From a checkpoint of a small transformer trained on Wikipedia.
Training: a variant of SOAP for these matrices, 388M tokens, 2960 steps.
Each number is 500 + 40 x the weight over its row's rms, rounded and kept within 0 to 999. Layers, rows and columns count from 0. Numbers have three digits each. The size before them is the row's rms in percent of the matrix's.

# up: layer 7 MLP up, 1152x192, rms 0.0482, rows 8-187, columns 96-127
# down: layer 7 MLP down (transposed), 1152x192, rms 0.0481, rows 8-187, columns 96-127
up8 097:487450516530515510511469490492501490512564595587518564456439545557442489480527482496472461449537
down8 102:444420496537454471513523441565427536473425433514511460541517467513405430481448523449480532444512
up9 100:409488435467467502566422520485476535528531514558535452489449425511520477464450476476598491465471
down9 103:513516496428492480557454515487473537483532535447516564457518529437406504517420472521518464547490
up10 092:494500498440449470477452428437504554543553433484514483534528504475507524434511423495425461487525
down10 096:523455532606436471534482516462534473542535500536445517470493467508469560508559542550433532524513
up11 094:494571537511527536587515537464567525476482459544511503498508500492493402433537477512435454471501
down11 095:571518577481523552461507452480410451521515461426444427535446512544521581490483501536539509463509
up12 101:521437466502434528484505478495525517488533495545472509537495442499537432533497513494505503484475
down12 108:483516489518524498503453536518552535483484551504431486564466496454452523518500543499557523472554
up13 098:431589482496494555517534500507509496489551500538489587535536474560505495512458396466497556465539
down13 094:477442514565505505456520520471520476497480497526534451477518579488553447500525457487523474484533
up14 097:528451504526572486443486381546458470393500445470469536541477468461493477475486491451515475471429
down14 100:465531412503437498466469452546518457485577543514528470364521510517501442520485485481420493528521
up15 097:517519491523470596486514557505523426564498478518548514538542532491518457462457451462515495431476
down15 100:548459482537453475539509500529489480458440523547495464466452489454568432494534487518477436518534
up16 099:468534493479459530409470558497575483458486357532557537521458526542444502511539490437471546523522
down16 101:472480501556484576568491536456466490534469472520468523491522466559486552475453474523450515541521
up17 101:423483534478503466539442568593482498502428502391525473492493451401539474552468471422496496490517
down17 096:472517521505560454533524476536476444500477535483564521463562464489506542486451497486497509544526
up18 103:522514512560596446538490518492523523621503455474488526497392584511467541488506464498511452514520
down18 106:445537525474549492525509511504559442586513511472528519543537497489563540484478470506547509544546
up19 103:485424464536514510562472505461512435453476488488444465535526514608463442471486476524430504510522
down19 096:469550546451480531537521504544560548411449490443489470548457534484477577438429502462543519525476
up20 098:569478510415467518478531471522487517519488532559496502475421467445547487472444492533521468527556
down20 095:464508487462502456534493532584466471429463501498483487480482544557576477577489555559505471463446
up21 099:449502462401501469521476491449517495463413522457456579526507531558500488518580500490481558517525
down21 099:458518510450450522491537517474509494547517534578477526510429467499519434514461578494512481517500
up22 102:426523442566464456555481534496499596470526504472481522501510534560506543499476439498578476510524
down22 102:463503394445519512509484522503484502499457454447491492541484565403486546447559480548434499468550
up23 100:507505483518470585574459545461489490488549441470496519514442533484501495455515523573517495457432
down23 104:543519479510555478546505532472535550532576477446536547528500514486437525436490522515539555564520
up24 104:545458461449542547562524447542497477475564472469553477501570506489470450516476499583464473461476
down24 099:459517490488491485616547452512486458479481515513505476452457479524500535486523510442518489540497
up25 104:501547571522542454519488540514489504538491474472480466476502519462502448464540491465472487493530
down25 102:495472484446475514547513519554478502493551477516534500490521472630478542499481512552488493523544
up26 113:500522449534444461452515491562427426488536486550431492510506514518449450516547439464481537523495
down26 111:480490451524517527542562479504511547499539453527488416536533458463493487586446480539529506527478
up27 099:492476626516452562578449494561521503529552555528460489494473513543518481517533439525466507502531
down27 103:554505545401522478462538499421584507549542490500498504455524459509510528572498478488478469488463
up28 100:523504521479487478506460443465444551548530480513489463490521482495403517495490542433422437536552
down28 095:459528489570437517508530496494426500505508533469487497540516494434473510531467520573575586408513
up29 101:533496592498556515428528541472497534495387467479464505488448553510538466518516535507439514508538
down29 096:480564476544565536528534453523551442508499492511529416519491487527517511477523524482479494542523
up30 102:497558559487499497585557536546524506433428500483546534471552479482455511517506440593487542476466
down30 101:431557488494544478511487512521443495552603412429504528456440477456572518458465478527503536437505
up31 097:518580525510460492533487497480505456466490494496531521492484447477465568495520447538518461507490
down31 093:464550395493520524568508633511450495454436517470484501530555423500524489512529562452483502476450
up32 101:448495510405474497488452493520478584508434432438501519494504454489431523515459526432516502416578
down32 106:445500523469504528415395520599505530486506573461466440526522508473434458424486498481551543446475
up33 099:440510472436547486500527489471546516530479488479471498512464528535491499472526540569505475449533
down33 080:417502408499451449478471506590467547545493419551476496552514432481488491507527432535477525477497
up34 102:483501490473519469519504476525503538551466559450522479506501550458530532441576540468468510502496
down34 110:559551542531484542471560463524506526462458505526515511509480584510463406550533559463513473440520
up35 102:421535545502505560485557499470479466541483452497512553527526544405461567533487466448529475538481
down35 100:434522429536579468534467571510465542446482523549499573529421515525492514458587540585532470503472
up36 103:504467439520458469512460500446535529497497569522546530503497429463517523519541562495486459573483
down36 112:518547512444527539595513468481503583485482520502485546505463495473559512546476431538455453579542
up37 104:513567467512519533502533486494572544466482481484471572462474459497560506455523565464499520474458
down37 086:449503584511525447495511439433465528568467457524502498461516513493536468446536509431504535401513
up38 094:498487570485500480485483458528528480470434514486438512454483499534485507431544515498481434544451
down38 090:553472497492441426480548560525473414485512464515467554528442434552479493493512454501448464486493
up39 098:467493499582499534506533516490496533491538537455469484488488448581472448526501494546480489492515
down39 100:528532557455504476390524592446459487483487466530580536524510529497524506466505488460476451487532
up40 098:500534484506546651520536530551531438511534515457501464476525460498511511467498497538536492486541
down40 094:504485530477552501511474487566563483488540466532475562544483587522466443567499470528494494531488
up41 094:485521464534484424485492416485550527549552530525488484480476490489500512472554512507535420519499
down41 099:504494460530514537487498506488509440513432544527515559474513567467464511543442502553513533523515
up42 104:534547479512482499524477612471458400513515478480502585517507485455518508483471488531540533539480
down42 103:449481481440450542463552544482455468531500543585542493546485466551460483519500486530525463527485
up43 100:466531584436439462460545504474518530541515537491539448467501573531453465472482515488569555494552
down43 103:498527483538566488488414553479477498503572477452517546429574559493528447529484503535563498515495
up44 096:447489497488580517479481546482553518391518485574557573511466519520503572582476532489396503498554
down44 098:479613523520515511498527463485489504448515509516483469494511464493545501452521520495528536495453
up45 096:502517486562517504492445398525541483479543458535502450503487502480410463536440540464453501456458
down45 100:537459540525468444487517526521529486547504497484522457461558475508572472430488526535422561572478
up46 103:445497542458554506577514421474492444440516403481472566430497514416469472444519458473523512470500
down46 108:498446486519545554511497539442539489523480456455493408516545481531526482584475560560449488470528
up47 094:534493530501532465550482544563523464505524504529502465525474550407447490502465467505532464486481
down47 094:395505456517476504492540509491482463433566450526432554515492505484475508475527516486536501507406
up48 100:552570524554518434506496501497484424481415559554513512520446512499497492419449475419479513523485
down48 098:413416590491519490439518440541450469537479532392449452486491546475450484453450486571464462433532
up49 099:540551450552502467545538515473531502429516497443502506517486555499503460469545480452456460436543
down49 095:452543498419553479499520509569451564507522478551486575538546502483492533506493580474510464576445
up50 104:519545393521453468516485578464498513450475510523443520490547537523491579556478454463469420508524
down50 103:477515442560493504467473487471535509515531469525535490456560505480475496497547460455457511506500
up51 094:475513570519506463513527500550490520476487441401472523419544561592514503460517509389440473514531
down51 092:460482498434502513486451526501493505479553453512542507539481522568515492470463536513557463559502
up52 100:515488456496441552508502420451432441426531482470503488443442542530448495525555506457465463570467
down52 106:470430503504494496452524517434496487443521504476539485460488492488474454521415413522492538485552
up53 101:465506540515481466466443475501452490475476541498495517516494519491478550481491504423503494479493
down53 098:558481525446550492425458494502416460503426537533534533487505504453461527478473474448572508516499
up54 119:456504489492496513410502484490493510547510469510450522525459528426457490464443473520479469607477
down54 100:516517482445530524460474477451509525456458447538442481534521561493521415513506498530459448600523
up55 092:492496567480565486493512595549476497535395527489501534453508513542455503567522573436524451473456
down55 097:543470495503511471516512470498458504452594487482499515557501536532530514500445545554543613497534
up56 107:514509406582490492516481536481494495428448473538504438464467492498498518452602518418486456490478
down56 105:459502469506448512558475537489515543548516532519538540526577514513480464484455489469464468485409
up57 093:449560487437576477523471490440472542569576463546461546479459557483422552528502508509520516520546
down57 091:522538558481554471568525561415486531501482546465479516543438581550519530553498505498466441506559
up58 095:555491509470509515494508436504531531532502492474498522523460509555501528577497493497470525518593
down58 088:448479535515457534545474502485495520441469536566507498534448548519467527461551459479568518510441
up59 100:472476504425506559530461426546417481520505486504550547458462503507476489571473548527474493526444
down59 104:467538480522460440458492531454435497564465510552523509543480468464493403472428531500485510486430
up60 099:509504484568513522476495495456507500510509513492496483535454594529534525520484469444448504442542
down60 098:502486503521465468491484547512512534473508525559601518548535486564493503493462483487468457558480
up61 100:491464515452571546537521506567509479510505426472472506545500468504509467454486499530482541593539
down61 094:448511510410497507504532510528511516570390537509536522479452568499418541473461469497510466460508
up62 101:490455538489503482456527483502503492491372472537521483416414509484485565468566496471504483473485
down62 101:537505501444509478451474465445544485509496472545470512537538474564520534592474526515541490531540
up63 099:463555446577466550465498521451473550466546505555535487525478471512500522441394537525476508492503
down63 100:531516493557418525467512469485502506507485538492442562561491488523412447480520468488486480485475
up64 098:539512523496480479515523520424538491438505459478437552567494506543531517423522443469527477498480
down64 097:529463470491528527511517523541455540551462521504523402488470526471536512477481493574448497459450
up65 102:468490509481543449546466573524481442421523442491444537508559476492506454514418573487560528499578
down65 104:509428521489501506422512480545496428484452471543484511518485466446571571525508440474486547554510
up66 105:581505497538457545534482512535471525519526523464598526504458403500606519499551528483512394487527
down66 105:420472475484510497478466456525514475511537452523524575494478519436493447535498508458502527481461
up67 109:555534553441468583470545447510547453482502453465495538503537538530467488493468530455519548510523
down67 088:536462502496459532462436462540444486467537471502560465448583425482488507528559475521557512505430
up68 097:444496421439516516491443463446515506410459482507522507469506579489499455543505378506535479529561
down68 095:468496527491468577555506508464494481524499484486477505481508425484497574513481522430406513461483
up69 098:466498558392518563499521531497457465549482506500558506516488556458503516493488539493489426509469
down69 097:574450479507452428482478437553534503524461516489479510452470571526435521500505486507524515524515
up70 096:468444489484485523561508467509487482481440421452475584458439467452525419530456509452557487530503
down70 097:543506541448437491503435511465441453587421440504562491507499490463477525618502529464480504500533
up71 092:508501527504530451547472509480468560447498531501532502467534592442485530454498501479484550525521
down71 087:495506530488467505543516535533452490492509473571517517522466482604461603479421538452465517509521
up72 096:493480462597495493534495475508532500535486441505436478467539459450443504508514541468513515516524
down72 097:504508484409480536507505456469492474501527514600469438499505467480484447532507590510471504503549
up73 098:528473493445422417538527486448517469482461513518514461383504484511504561501518499495576518501483
down73 106:498496533529562489532460499555527547606438477410556505527502406503509485485501495462441558498510
up74 095:458424597477535452566526527492545457477451490535544547509527600471515440482544530462496423518524
down74 099:480529520588536485453500503543482514548518512533561543448541497495480499453464536495464505517536
up75 096:495512443472582430571544484458470450556522464448567483539492510476431532480436504426518450572504
down75 101:478482445511551582484496572477481470611520438522411541459462497503501427554536495476515464517451
up76 102:470478460620530492494555533547523441538483436457562511528503530482457502487526478496445509462554
down76 110:541524573541531556506493458475534490490489530456452523441571542508543487482484530503384556478418
up77 091:495546507485429413526544486492490508514479560525386530465573524447491524419504509499494450458524
down77 083:532468405483508502521535475474415468455495454544630505518546427546495543512436446492460485512480
up78 108:539487439480412522476459463451464515504538541526432496488506435489423502483595513561521513521497
down78 109:450582536467496498552399498516504539538561540416477511451453436513472479489537471447502509478487
up79 112:558524432464509532443583520442425508492545509541479464520476535496479487472484511512559503508510
down79 112:508586501505520550448511509520475515471487452534469461510443470433471471462454470475494503522509
up80 099:510498565553469487454498482537494520540447564471541481485509531433664479468455466469549449478519
down80 106:526534498518579508480526497568527465466455481568496530578520535533529473548508580500510522507474
up81 108:500454484474461504447459508437572506498487487553514566509535564512507582493499456526488492534528
down81 105:507507431529481477439463484550508531560516474507441543484498443560493483486567507494564474419514
up82 097:483456537538449502480508556497549446481494403512481475507535475499495519519461607492467569493515
down82 097:513549499488520565486454560583500520573566495517449556536543497560519488503531478483502525490455
up83 102:517521520476447400526503533517452611479552474526520545462502554459475508551492496470546534553547
down83 100:426548517508473487480435430474569587488593424453589464533467510573548505517445508477543483474542
up84 104:476515484559461544506519450466503460515485468540510435469530466497453501510518465461557535549507
down84 105:528526513539472508422546490511414551495544466553469461537470552547480411476460491499503486555458
up85 094:516386456489517506477502481485497576484551494526521517535425537516539587452526457518461490523509
down85 103:489486532524499446461487516429543512489510470474508490485517462556465454419491579535506467521470
up86 105:512484456523490491553519524504474476459472462470507534507524421554507477497511536436440471525410
down86 096:569530478469543458461426522490462490506504505486572478472511574524486447479502463537558515456487
up87 104:545466529451508407478465488479523546455502481443468527489504514435524452471522507448576488476457
down87 100:547466487524493538548507422468565432412425409496479535506507486459401504467555535571461428583492
up88 100:525489557449538456482466583514600498500453495568457506571500470452552488474541506462560523479504
down88 101:541509539481452536535529493510500549495492487515541493440527438541486477491563531448456458498492
up89 099:453460500455397510492481487499522537488504445493577421470510532522484518508405534565526532477490
down89 099:524477457483566501478490453485468504436522467511491466551497545444561591442468502522526490595509
up90 105:462516525534446471488490484495595515540502530479494508485509481415463508476500463484542538486523
down90 111:486527635549575485474497535567494500500494498492464442517630484463491477535537492475435504513573
up91 095:498540532534413473510501471439531539469561480531540513431534441548526471549537493428535551436586
down91 100:480475586572598528520475551529490506561447511483401544506413474594508512486412529515495471448614
up92 104:449481545496483438558538486499494473514556457494515436476520490582560489524531497433500472431507
down92 101:515515462439461509541462443517494538485467529510470537546520510534549377489500498561515492524568
up93 105:557516614498443505504449442517468570491512491533508482507464419506538436450513430465460569487494
down93 105:483515437529543532529471495497541524503517443503484533475442432497501517509490547562523497540512
up94 096:421486477465507532506535462432542446512467536433553500441462538473457468471520461419573477410483
down94 096:465428507511446578421506510468507522531475453462493508510524505513581452459421412491522484479519
up95 102:442565566455477464476452510476575423426461523541598492465452504477552509547461504588561515578503
down95 103:546485487508573502583521506509521495481445497446542470450438521596540500499521512526480457486519
up96 100:431529504529497459480580497515466530444457517467524529475496450471495490497399568523463514420537
down96 100:502462505532454464445418498456451519559495566468571524584530480596543541443530456520438555526502
up97 101:468465511524480546490511545496519465476533455448475434465541539463508470492567463470490529466527
down97 102:499492462535498410534526523448481424465525485509437524552495520527533549474475576480479450527540
up98 102:480513442537524458511498552500528493463437494451529554632488498507485469481586485471531567564520
down98 103:420463567436439516546494473465568528536450539524426523511567406513519541480466469506532496533493
up99 107:515540415440474481465523481479521478458501494442452585497443456464564459494493453502547486542509
down99 107:562463448454525521478550531444513482528446477459597516472545504504516439488477524528528476475465
up100 100:464510496436399533523499440541588473482433508532555516515419509472474482434476539484506588469540
down100 103:425526478547525472491486505520445569545597461481547439509521419501547491518450505535463511500456
up101 095:543548552484472508445509468497465410478525505537468477441526509425545520543507471536518489477518
down101 094:405464506502527512434567458410517558517491434469497505581463466520515470513544519450489471542507
up102 107:532466522520405471544489463514479484445443562528507499489498552435508517516537538533450420496490
down102 102:554498475448520571489432571481508453439481501506490447499437534548524457523487475514505456513509
up103 101:471529530508492431468499513500515516497535544497490534530493590527490493478502511507481443524467
down103 101:547520452466475502520561523506503494581527457486514520515458468451482591517518479450495490544511
up104 101:492561411542546461536529522465467451492508572521495585495490503453542545472505511433452478491538
down104 107:472460566480547557604479456524465440519505476451534513572549523513500510526507513512488507450520
up105 099:559470514515477557512518474515472550510551491499530443454489482450425481537442550479512505572420
down105 104:598487500510472494456521512473518495457556493484494557434582544490492525547531459571462561467509
up106 092:515483514463482478526508520456531544567521469532487471538515560430504566435469563493466535566446
down106 086:512532545439482497496578568448489440498473541479488447423491508459488543545490534454517524545550
up107 096:561565533429546581476539428456508486476469564502586555508509396474560513445462476513573508480543
down107 102:470502506530472446433552460515500529556426527512501477467484431482505457563462515573536504524560
up108 095:415533546539577563461507579545507474524481527537563547566458532470441507454462534498451497559468
down108 090:573440512476449494488519454484538468484489473462467434506536473514486538557584523516506502478496
up109 100:529425485594546519482466502516468539477496515474503496498545467452524503502385477561509461505546
down109 103:527490488518444505505516519442432474530381449457487492510439426402541499426534518496486530485457
up110 103:523573515503509461515474444492463476456453589457472513490431554505467604510489386530451497484485
down110 104:478502507458519433449492462489441421523537438503473515488490562531516526493548438476553538516486
up111 097:523536561488461535541478598543463452475505567520435541506562537498498452578463557556511489533513
down111 089:558511482486493545497561487478542488491465497478561398520469510507452516417500582500418512515519
up112 105:541372516542605542516471574468464404505461479535550559534502496545495508533470493484474517454516
down112 103:477422540472482507559500550489521457481542462516464461473510560431552496518467431526535464552476
up113 099:452448482500444472554460508492563514460568509468485502467604468503528516480534514525496473515567
down113 097:470450536541413515510488506520523510467504478443462498487505516521507441452469532517501451508481
up114 107:531469550487484514485520517520574523499508489488483519492499484553541442423532483481513488514489
down114 096:473549555551532583455474469531492518496565523481508488541474535474526389529542502461460484514443
up115 104:453555455506513514554572443553513548553566562489452418475540497515482542506572491510469546450522
down115 100:499529473480513457483538508469497613454538517536525466523473546488495516459398551539538534493592
up116 100:537446468444461493564446602510472552511514546458499489448557493529487504416523454497513455463520
down116 093:559504533517386511512463454506543525533543525486462470525506440473446557457481471429486513524480
up117 100:516548517529576497497470503554590579477621490509445551495542446513437466429529462515508441475520
down117 103:492508543435563506499480475489458524445521504533532493489468517508520513492454419543472479527439
up118 096:530584447449526476478467556502539537396502440549450564475550492438442506495457486506479460485514
down118 097:590506501524533523507481452572523456456492480464509482473485550449558513522507469519558496496516
up119 108:525524447475501464505560514488427482532426490538495509404441485496407507519472435539487515522511
down119 110:414436553528521484515498517468492521517469506531458471467458497522545488493485520539512504514517
up120 095:459486500547492529492462491521431508499509488490532467488578551504508475574502536477502529491540
down120 094:491511465375472529518436443454580486461494492461440542491492459500500542446538537446427508500466
up121 098:482486492462473472418460509519516472527429453494516568492570519457534481486505469521468422495461
down121 098:548472524489423517519498444478465476481489496484525467473538520507464462479530563435512413448520
up122 095:507490583526496482528459534494573494442480422449458546568567570441425518474495535496455483516607
down122 097:504507497554484477511507460467530546498520559515495528453472380518528505481487487462548561462624
up123 103:512488444536509471407507480475510527520522467534490471535465500555566494589515488484480556573516
down123 103:483540453483566473499497481442479509448555505461451551456521553510522422513508523557540494457445
up124 097:476505460439525468487459455461577511511475535528475550459490485445459452530516546525514499463546
down124 104:539496481536570537463451490486568546428446600519466530534488494556455539443507475488486477428533
up125 099:452517478439541516446449553507448452464501504545458594448437554495460497453438451433561551529545
down125 102:531480509491498506523479439550448546461556496466515453537463517486533463570542478512617506476512
up126 097:547475536540444466468524527489524469476466528462523556534512488496431537484546408520454536525494
down126 102:484461516489489552488535510448433514567499556519487500460522481507509485506574471574465479521506
up127 103:462484464535448524460536504450545484479471499543517487462582510518514547485528549543542470518487
down127 100:513529494522471550518537495465496562599476412443443390485491604524539491463541541526463507523535
up128 104:456411562404521512433500473484419517563533452512451537484569591547394552488526486506510476484590
down128 097:506531501505482525487517522465452462507449518468477535410450424485517473509487538553522453562444
up129 105:530528428496468463525450598513521527454491505512485554478526461411470491504508475510523549519549
down129 110:479542506482502484494518468490522473468488462538450456533428434514507524548431463525545550494529
up130 097:549548562506523528522455502493440517468502430480476471483457467510474559491492464502541503495506
down130 097:546456441529482471447468446476454531539473441536551488443549528534514512501562439454536443491516
up131 102:483450531485511524534499488548512529530519528564578508524466533535511466556474456513477465507528
down131 105:556477464539558440463537457506499576507543482448554489482553477459433507480528538534490467476507
up132 097:484537486479522497547483445578420567479495391523588460476458531511557508488531479515509442550513
down132 106:572536613554478479544531496440495506540491590424578529551474448395483539436496515487545545588542
up133 091:452596488461463499501481510526562467498529499526497500499490499559412497485468511482426574471501
down133 094:564519548501535448567511486415490477499531485541448468486479500442507449489509460554554403483515
up134 101:523414473487565519482449460471491561481459445466487433454475508465538596517428505501522493537547
down134 100:529544542487499477480435524503516513441445442522566497481547476520525580542480503528519504523452
up135 092:525571480476489521424483532560496461466523435505511477537508509502531485512481459498500438483477
down135 090:453525473505476513584474482603593499508521472499480478472495414511470508446500489463504492542478
up136 100:534589469532521440477530483474505538445592489490577549467509526503480440454503487465440508555469
down136 100:509556528489481505495466476520407426528445510497479491564439426448468505567477438464504439479473
up137 116:569487498469575431428547463517481470480530445523503520529498500534440478493519503486431538435475
down137 116:532505527516461467458488463529455555515506526538508532616525514509468525491528533499540514495463
up138 099:564416528463483548519504445424496449482602454524459524482523461482510486500467532506534480547507
down138 105:506421502528477470504486526451488499502507390525510494467502467491524634478557494509482454526512
up139 100:532498491464462528447463491428466506559476520454491490528514547551571480575548403506494486534532
down139 097:502511495564482492514417536596500527490507521548493478493518495448544578403418551484584490511458
up140 103:555584456565463535560421420510493506491507506460515500535465480473482473469451440584467382568583
down140 100:469514496479495448484503495578483544576433412452478501554484451502501481429460488449481529469503
up141 100:534527425532493455484525465513534436496447416493483443425389506490543525428490502502569438522452
down141 100:518438521444513491449551528493471523508434496561463473502476537448474464480502509510530510489527
up142 097:503513470479514499484609483490588441489510528538479541487453549455532510509460417535544489468551
down142 099:467449462488507554538442521517444456498485475453519471475478468522476545447467515543512597529508
up143 096:516500531492482468520476575523498507451396523489469454547599463533575548465501496561524534526456
down143 098:508499551502521500547510463459574487465512449401447482473440507563424485522486531475466460506524
up144 106:415486499580476486549528489513506405500471541480543523532460520480480468528403553426506487499541
down144 104:550427515445508526541519498580543477568562468484507408529519494558525441510497467511487578540511
up145 106:432482418495545438517488497443537486411520590538462492472537536496502487488481527435468533551506
down145 100:482441426451418472555478426531547483476478512557474491477513439481460446516462507465527511505467
up146 099:557495535544515524457495547424496507506494507482541480572493555453463501541488510512445475483475
down146 098:559499535484522500517506493566515474561529543466463527423452468474563477519521491455527454513471
up147 093:475512420531462427493508454463476533526509509508546550588405502521475496495450543504477480502448
down147 096:467540505548467535471479523484550444470512504538486432525447541478521577482549493549430480472525
up148 093:495528584452497575493453430553477531521532504476496486535522523477519464563514546487527524470494
down148 085:533449468486495490538484550434501504457426547487494521420452528496517556477538490476541493477531
up149 103:508457517468503478551562524530473448514494540522565521487442492480500525447493501477538492583448
down149 118:519531516447543514493578516534486431513469495511476482520503578547464528473469530495542462540445
up150 103:535503544441494561473425451527464472468484478438496438481469491468516475500500567536520449430509
down150 101:451523518495417517451533475444482512530455524508566514452564549505507472576524484506533524509524
up151 096:513517503542491594442446445479468554481497495565513557539484529450427610488436527443508423507492
down151 091:558525534443575468511492553402465509446470493543515491479446496477511458491556507423449488491520
up152 100:546429525509471491514503460573500529470522496559462462530513502507483452440493468407549499459456
down152 098:543589491490495560497483514444467496527477555569482491561466441521527539513441549537485463456459
up153 101:511541496529490498468544490483507525492533518479583479443509478613485455462448516594510439571556
down153 111:460519588557440581446485529505490482486455553571417485516584464521470555488481527438517525512473
up154 100:555414585531510487524517453533507449580503492535546501486537468569488512517524513510541448493480
down154 107:428474441449433507467485460506537526516469517539519462486468489379516458484510462629461499463523
up155 104:505426500451472522556482446444420520481501496501525486543475535446495432445553523506476504503442
down155 112:436543510503473530516484481494444530524596516555559483550529448543503504532538506521495473534508
up156 095:502608487548515547460539494475490488499503544538512502509506600455507532580482482490532517467519
down156 093:382511550488460489528567518530560506450522531489486468443505491581484530500527522538520545441474
up157 103:474431474475407476518509437518548531518535501487495507434531528535462454486541542479508512547526
down157 101:510521482523591473497512504533473507540485537472442553519497473521490479512458594516529522472536
up158 096:463455488532469513456493541501517513511484474516466450454442555495533445472440432448523464503549
down158 093:433477484487458453469490559444469541494493509526502579584483490543514528406482477548436519506531
up159 105:520479470553478558561417519528571534483522527489528543505449529468476495516496458525473518530497
down159 107:502498529539510508480523480471492456521509551455541535533532495476556462526590465497511539386495
up160 100:467503503444433500518541508439462545495518525559457453528516476544563472509583458458520451549474
down160 098:409507495560483498457473501526492486516571558466435574485487496441502537542486506523485496509547
up161 110:445497436527550474532456539544530519433528497503479484602466527530532536495482448484534508514459
down161 108:583474474519584541519536494461512505455474447472460524514485460466471490575464569479556569456494
up162 095:462489465502509498461500481440501531417490501501561508545450450478515511481528502481569493526501
down162 100:433519474480494523457539488434505533550545513473560524537511597520499408518583452526556479462527
up163 103:512547485448620499511412559548457470508555548453506475536537511412497557487453543575548547467459
down163 105:425488531543487519477589580554515453488548576543502534434536471470487479605501513530467496582527
up164 097:529524506575549458471503566495524483533554501484583458532490486520489484529553478425461490500596
down164 093:447419582561477545487463491488565432449469533528408507535469462439530411492475476485505514488453
up165 099:572452538490527530502543491530478512514477641442482490531447521514497433545428493446472570463450
down165 102:433530512514528453561521510580402505537452507478519469498405479528479514538499516498506488483533
up166 101:494548583478594531545487433549478559574535514453513499504538452489493495438488475526567416521503
down166 095:539518475508430513523479515477484535492519520524562478466570634477489518463553503489444554492562
up167 103:519499575454473560518491590494569496552552518494506560496507478571426471524474544561500507523518
down167 103:474458438477526510441592471532437509565512453476512568531533547405531497571532439476476488469540
up168 095:498591546569534395551515482518455543566455482588528553535516517405447460444521511445561525513535
down168 094:471443530458497556490466485484487493444514491498419451524497506558566507543485509524428517524519
up169 103:533517532452439525441468492441509478485460502486503557462501468445476535490482510421462515532470
down169 097:531512528462476462487536476451423522443501506541519502506516499517479509530474465547543474486534
up170 101:508579534471511536508474510479448531507521483493490533507514511499567512480525430616541447531526
down170 105:492447512463469550553441531491520388513494512493514519554548481456585465575497497492544527531484
up171 103:509503440527503511571480491408431455547410561457524506572467529534496525500493504476473519501487
down171 104:428538524552580490470512503481498424493544461524473502496548493476513530483455452471569487485492
up172 095:497521527474493511517499533542472511468496470482477469522503511523531501616435542497481509463531
down172 091:556482451474454491523526513511550421504430607491515545515482554476476505527474488496495471556470
up173 102:569488557478475428481475432561415473447535512397504474535525512525482502529508481467527484473543
down173 099:494489502481483489448523520489522493516471497514560599522519582481536467427495469496529499468529
up174 100:487449507422455475503497459471484519505453545498437438465448498613582429521531479513473477451474
down174 097:501477495501547478426413423490471488501525478444600504424514504467483536508492542447521472469497
up175 105:532478455524487423544517479550495445539491483514482609435492563510440530510493545491492552543522
down175 097:509471492518518481461523467433522535490571396532521410561502465474478506475518512496458464465469
up176 098:470497533526502455555453500565520564461525491508504538476500480510522438493494605587516514543460
down176 096:497534523478485478441498506455554491525458456561488540520464492506480495526487575449556527532528
up177 100:432483492526527474542476470509545482480542468515551461578495481566455496480494519518513476531531
down177 098:565547475432489534454469526494473508472491473508547571454456511468495515502498490477496546487484
up178 101:471508431511522401481481420464496516550528580508528528422450451538525484530514536542446508464497
down178 113:555493493528488548449466450464551507478517594504480497471488536461510505455473505460527479567470
up179 102:531441559529550512489506533500563480441487477488530560474500516542538529493499513478425447509509
down179 098:471412559523551427533459543522478415463553540507558505469481492439500476499408487506563566474497
up180 101:455489458487436528534499558488548472513527403526505510547470519587444477542481465456521534498529
down180 099:518491429451452510538521444454535531543494456432501525531461468501430482563487550484520475537508
up181 102:477496507506512461580519510557505453550446454510485495465553492440498504519449544431493522516485
down181 100:414530536410528490572424463438521562525515477530521442523534517575510518469575540505451543493430
up182 097:533474486513536506530479502583470484484509486555511557502502479539452502495514521502529571484469
down182 094:590448467463511500491433527519578469499553477506508572379467565468512484527468486461522429563526
up183 097:536534456476557512473491441580483505507441428545520429420482478505517503460500471561504522560464
down183 103:550419582531499505514572477505510535469480524481527506465466511516437497560522402476505567494439
up184 097:499530476547446534476508548500462472539502499465503505471521407443401521511515540531491426498503
down184 101:534538470460495534513505548507484487468507541554485514522527518577518469520569530499524484553468
up185 100:464530459468458498457457517565559501517461478515468490485484550507498483459447514498501486468487
down185 099:488534567568519504534482480500515554494449503466536554556523522576502503413538505525521450544500
up186 104:476441554539517559494515501481589512493537565453510508503461484529539471500456548544441503509462
down186 100:440504440510442504539571538565449537512532551525473533593505539492468467508539506575612491495537
up187 098:546419512506473456469485509517515530476600496588467558427509515476508382498511578440584468487498
down187 104:513543519503503541514483508560495523446452492498427476515497525479439581441456539491481515461456